config = dict(
    n_head=2,
    n_kv_head=2,
    head_dim=128,
    norm='layernorm',
    positions='rope',
    rope_fraction=0.5,
    qk_norm=True,
    bias='none',
    init_std_up=0.0247,
    lr_mult_down=3.0,
    beta1=0.95,
    lr_head=0.0121,
    batch_tokens=32768,
    seq_len=1024,
    dataset='wikipedia_en',
)
Each number is 128 + 32 x the weight over its row's rms, rounded and kept within 0 to 255. Layers, rows and columns count from 0. Numbers have three digits each. The size before them is the row's rms in percent of the matrix's.

# layer 6 attention query, 256x256, rms 0.134, rows 211-255, columns 0-127
136:084164125069093195145114061145140097080147144139128164138134162160133158163174119112110068139166180158065122116129164094137175154109115098154100154081071118149084141177132075123129140125188114131143120117155152184159120130156123134147148086138174176134155118055126155172092089149129125143147139090161125116083153157137119092131121150185133156102110165142111096115102135105164137110066
132:072173109119109135118119100115093060144103111128083125192136188139091131105067119184179108185119115164085147119140194113158149128101116144127100097125162098115105068128100175103109144115210070152155074128128118151124156142111137118138100098119121113082130154044104141107104140108127173163107118101140160196151056131129085142091106124082117157208063092145124121174102186106130148178171
132:096164137118146128129109096153106066116086132079129104068142179198156095048083110137121178115112135136118137100154091106102087094128131176099161167160134119082108154185189063105120139162175160132070072115141122121142109167139179140141153098106083161103092116108152101124156143113159072137109121153156149126119167154128146098172117210143116141151109137061198143127139164091113116136149
139:148115122197128100089164126134114112222099142098178145147149157129097123151106087153150124105111117176154141133142109124096118098072120089128120133093139105141101148170119145125179158191148182112115162090151131151139140148191123119069143100104143131208185188222142082153143111056089159207153118101121125157111089125135150132163156123123146157135123102070080191083155127112120106124143
138:090138075163115104116087093148117060102121100104167119098094133170112168180119124125120131167113110137126081148190152139102184066105129110148168142175111114143113207134182156139133152169164164176123140199162188149116126137175146135134142102087185119063184134135107121088104106138144133142120122103115110138158154120093112102137111127108153099128147183133069146075088090119115079117119
133:098054143113119143213143061134129150136132091066107140095124171113124119151105141116111144173127073146134125176124160185104122086151062115116090128137099100100112143153104126097141132145128133139140119089130146145080077068219104131116108115137157081127151112154134105143077134065091164098177139147158110141151098114148120096109156162129059159099161117128112169131168130131106107156096
143:082142132166168116134094198171102117140157179122133071148074123135159066163096141104033111145095100146048120148159198147125142117141157130127135168080147135123149092166146131117117100106085056125103149077169095175069160088108152154144171126165145069116080127133099147109166143111095159160087143161079092109199108115097110091106214152117136101147139114070088102144157141154167136125125
136:119060084155167122136142080117106136096121139147109165132053109127169128132153120160119140074117144113124117097102148186167167096087066139099171147143095097132144120107147135142120090153118081092168187105150161150143116132087154141116123098104079154075136202160124142140153160117113135118149103129175097127089094096155139057136121138107166134191144161166107124171114116168149135127196
123:096126144179165174126154127155138073084172122108118099132114119105134141091104130171168152076167114059111077096130119170232072106154136116090151114118131158149161115201103159115147129098143151086137099164132175156119132112121200144109136162116136136095127131094115114112083091175146101152131127081120136145153148157134126138150162085125176191135151153136190140139175134196146142098081
135:132149200198176161143140182148123115201116117129102114083130059122096156128129072149154115145130111182200130086143141131102129093136113165180166148159131142137093115135128144137193147166119108129107124125179191132168140112102121096152132124146175105130098031129112134132131122138135126139078081138125151129128141137095109104146116111191146129164108052165092111101174123092134116165159
142:153117138162174139069105142133168088194138173124109126132088093114130101090132150091131115148148112161100129149101147115089088122131131094141175066108153169067098092153182067099140117160169131101044124071125138113072133093104128159186097133156075167115146139147117113156118117152108166148157118078137139153142138120103127124164084057153164156043088169103187108097069157100107116126138
134:151160205161124126070128166125131142137161150137124174071109060104147129140108115128139139065162128166131120207103099103165117117127167116130143138169093125124146113226080114126033127129134142099226138140121126097116159081070113089130124162131126179134096155134154126144155106122134077143122139127121065147116128094187127085098179116111097115161145178153104084104175149126077126130138
131:123172091163150079185187122144056158141128162150151079117102091110120166095110121176092057075178151136153141180119151120094091117116132147077065152084181108149150109101155096152192161143136130116141135102141131114110114126172077132152117152164110146119173125117182087071076148091094091132117120146138119103141205182163120069088091023173133113095123084093135112088103156083066163097128
139:180091176132110197100181094099130119162148095172125144156146164089137142128194135103135107184087142123152119106121182180090169172208112107112198128131110122112148153142190116115144150096125155128112119117085096089112122131068133153097119108129055146126108128180105162165180209112148065137096119140087113075102127148077107078141149154104188199091132166133085092103118133142101158152180
126:121079136152147153128147105111152180181152147127104174097178119098073154148158166102126137147145104120153168107096105155183154086115163066073123104144120048100111126166186091065080130129118091138113193138116072174146203123093143103147168164121076102174108065117177149100077121149088154128138099167103069160118111099164128100190146127070148045142132161136225112179172117144105095075126
135:122123148181119096158177103158044093097096180132138108109122142158148201109147146159115107126120095082103101126128110130109112119101113137068134156132124147139097119102129127125133077108135109159174200144139159147086085190133074102136162138127109151155116140146125092141099105140163209132161186142100116148137207133129164108123076149074095098130139162130110166109073099126101183132062
133:181058108134086113178117149165151102112146101107153101157063129112103183087164080113145154107062154153150168142168143101192110124157068089138157126087132162133164131114201102151143097146165128181125129116057149154152132117144126118111095176138155096146147139172070142163156112163129072143141144111104122127110128111168144157131172150140105069141123127082120142083137118183191128107078
136:164143144106157111123091142083112129060124119145137175154070117127139195188104144114163104090181171126128161185128158051092172100176093131150095079126141181101077152109117136096173128084104114136151122146112115102120138181139137159127165099118121127147101189160195152098124193137077161172121157135168120151155128132133153170161129149114108171114092113100119136080085124132066074195169
132:209123098113099177109101150157137097141158128194145155157107126104116164151179172169123083069123141112151113131163132123127103111094048147090150108113134135141111147124149120164081142175131080104163142141084117115124156143121171093165104100113120108129124045127168156152150173080128101144116096049083123117117113194123091114169115100202173186098156128099113152106076128078184168124135
129:150175111155119052092095094134126162132079147179129145069103166147141114148125090147073129124135164100177095132086139144159144142081079202086140141150178121082183140086129105119183141072105122109129166071152089114153095143086155127107126125133177053217139185147137109150152181150184134116125116222144105113118132148058133101075139149057133101176115191135125171157145122124151127124151
131:102109106105136094127060111113136160159133202099160143095156113168140151224121165093136159125137117087152150129117176115143112117164072133162156122053201136105187081117123153039194166115089122138140064082151128087174043150187122075106101117126126111096153154167150147073133166085127076153130085173151111145094153133131127077135122158146180175128080149141132162156078169061081144154141
125:112065126092147178154185143166019125095164073099102145136152124122099086095142147058067099163122140148134061070148133101113168143143178145080174139087097080154080161075122094142143156081118153147138167111127101114068173168128167141035148104166112105131128116151125123070121182121143107113099124143168201095130163136122131084142138128100080114112145154145106090171117138163098202157183
131:162143083122082108080134141124162172109096119125080075134150103116135153119155149065084195158135141104068189089102120158114131085090094084149139191150104139111071115133185134065090150114087111136158129128106156193122164079085119111125092108115137169098171129118126128142162093155164118117130135125097104122136131157165094139099144157168123150139173129104139070048130145075125118123174
132:110106095156090106152162083154175154148133134123116112097056080068087125101108151074123108097077092132156121158127127074166122110169177149097099150127133096134091094144129147146128113122140160146125156140127101107142102116114086132147111081099130118067129095118131122174124141183169112164091123069072111219123050108105188118142158181114119201111080122127111112033121146172125102180104
132:088175173136037107080105065121101107135088132089153167110172142179093148109135080108130138161129113109170129063104132155120114121155090169141128135087121189113095160112155082162153150124160182057134086141121069149056154136152160101144163135143134135031096096125113167133169116165168114131121156158122140128092115107165157102098132101103161105118083165130151121129079113106131088163070
128:160159125120113143084154100169092139096078103184098102150188145174111096195140098118107204136131116120098149112118127115143167087136178102087137138113112112145101085132122079137116160137140122191120077134102119182104145101084128126159162124148137170127060139130150088022134075114156115101185145105075107118079063148134106091103056150130155134124099085113115122111111198127167104199120
139:147159138082139103128119107083099109209114139103134111153137149158109115139136194135073082092156084130161174163066099156073142101124124172141161102094127145122124119099100177147099133075188113108080147124149152164160094101141126086081103177087242073113146173157154118145126152059058105113141108204117124143148156147130083139108137101136167080161089194125115151068156118143106167166135
123:090124150171150107080179159102122078169125106192046117147135176189174157142155108141095128127103116103145148135124178128197086102073118098093154135086175058200141086145162115119175104138137094125163120111094091122143136157128075024130110116162114080130112124139188068131129106168093144084071085107192205109119159090161134124069139070129138165135131163165177121193135114131076144123122
123:132119117093156138207166146143074128092083164133115179170090181138150077125176153090111143142154121080103138070057119107068126124168092145098120120110127125126113105115142130125177133101149125140110132124120128134058110146139155126145083141132122107170135051167117115062159141109077138042146082141168114150157118181187131103093199104163157093176105139099136061078114084147162102182116
130:122171157121115155113119171113131118130167093177154126080125141166177146167128154108078132092099161124119099143115079136122167097047145106157154119106179183168064093127156123139125199124107096161120101157090075164129170116105157149169102110070139077033143171083153144136135064122068152090154061072150157115145133133108085111205116127146131105150116135168124145132116092162136143098211
131:121165116117167099161101143158103134099091090093083195128102135095120146156173113145118143147136165126097179052164144126142075111120134126153155160150113145183168150098102119106112046142161113154073149156144094071146064162133088159145110049067130064135169090125125166145085130142181139147151108107175155117151135161145132152151120158149153153081186137085183135111147117118134146156122
133:117127107138126118114101129120140066182168154143127148129181150091142146097161118117136093226116094138139115104113144157074079113123134184118071111083160064141102147188132103097112152127122120107100092124110164140133122150125158141157016106166144147095118072110154120095105165107069113116113113109087158161110190136109140147075137120127123143106151119138213131160086137134160147131130
140:151185145132071099164158117155128143103105111154157151179086136136131159112156140103117139066121126121121093143073144130090097107123124121099126157156112089159173138128143062088153138152168171150096139041171180181071102116191194089117093135139141113135215140075115178164128117099092064128131122086121162096128148170144122158127137182101068127107109129108147116138143115111125128133152
132:158134170125208099170111113140120119149108093066127056167134155118109098089148137169122132049169091117127126135134150118158110154082131144156105114179209114131176118115040117109079121085136083092172143151139131098157142132132127134174150105210140152138075101161145153158110114187111141161132119159128124208147113146096159159107180103183107144112117145106113187111119083121137168135079
136:152131101129149122141137149124087108170110111157119143168154133132092166129158091078173181113145166097150130108154157129155157097098166150156156135051161111141090129063146122163095139183093082064139093049097111157097119102124120175182099134100135144221134110115071163071095153114052143131065062135067148089120134167121150110138139149142132154106100165191175108160159123123161150046085
133:143112098162128106197166139167145100091194131087157131101171144140129135138114143185128104147163162143167138172142109068125164091099194117125113147160141147158149150096139128043121165115151130074143163178144141122126142142150087083156152149149166068121119099112175135109162135108178126154140101164133102149152107069156119097184156103127101120128102176151150074110119174171108097115057
122:141143111101059075099075172166093098100190156123102156197142093137115078136114125124107117162089100051113156150150135145097096145185128144160125129110133089101193210100045116110141168141190092113133168124130132120144190102185085165168133135106153129143137125090108118122103116161130053099188076131131082167100118109111142120112106102169098163155163155112150090161132124133129137154129
126:151106163145085104127145085148087118191132099123175122118118127168105097178137185188130176116103111141095169120086128094075171105170174060122063153089153149106092129132146129083115108106156059138093107225164095112110078185160136108083074118106166162133155124108099140138104158082121137103146097118142146113186101150143140137106105128119202116133142136120059147128154128219166077108104
137:122126177142136188154072134133145118057108106175201102070124115144184085132115161108120126112115093137162108179205129144149138133139162140170129150153089077127082122190171131132087109101121107125137110124142155133192100118175097129153127087162120165146127113125179157114125135129106101062138137111148124124128141191064137120046115147075159148061118180129192127094099096164094139105088
135:204125141143064104134178125120144093155152105137126132120101153128148108171116126133157144116141160104121122108103082108151146133094091107147179186114101105129164120148161100103125116164107124104146081053195066162152120121129131104109150135097130103118085154124155164165180161130109080107127125166162189128094131090144159141113177151132146138140124176156145113102066133142132109095109
131:126142167184152088213177121118121188089082135147158101073171132138137118158069063147092085194142109128091062064124171165151115141103131133123094161134150161157077122152139127154167074089135161136112105086164097099149069120073151142162121146127124131169059112063120097105120119097161141110121130103141168107128141137136110150123143110122168120147117158141167094125122153064064124147128
133:095156118125077135181108134111209116133161120071147088139073159120097062050145136135184088091158181101112116156113135119115147153111109118140131122112062122135109145139095110139105132105141154128112168095140219172093138167127104155192107090181155148121179123105141087116148118130115080140082116090139144107110119119150135158139141147070124107149133121163128117079190091144084121120125
138:148126127112066125126211138113100079094148101184136138092137135086100123171141109112163131167146099099134146121202084091144164124121109101114155155212128144177106117092101139101075166113076100153147117119177107082147122091142058129079110083127105142172101126122168107158135158147062133083098144142132103116141127073158069115154163076093152116115125109142124060126153090127114136111160
128:099150132062082098087159089158131143102119155129133096191154156144101125140099123120109075124078116085119189102106099187141075177179164116216083181142093171126134150128131158100149107167083080104133143140085105121129126096137135037071118083071153150161212140139163168135128150120128146154103154157137116159059147136154156081130091097126080167103179147167118059088096114113163200130150
147:163165109105108133141137132064151195114208147176127078124089151096174101123123120113134151164195185160172123117112121111076101094092085084091068066089127067161072122134101075099102203164120124119114135178160140150118153178111134129101160112175117166117088176124134103136094110164120133092093202124136097102143123130186110101117138110152159120145164146081167144122077101108119163126106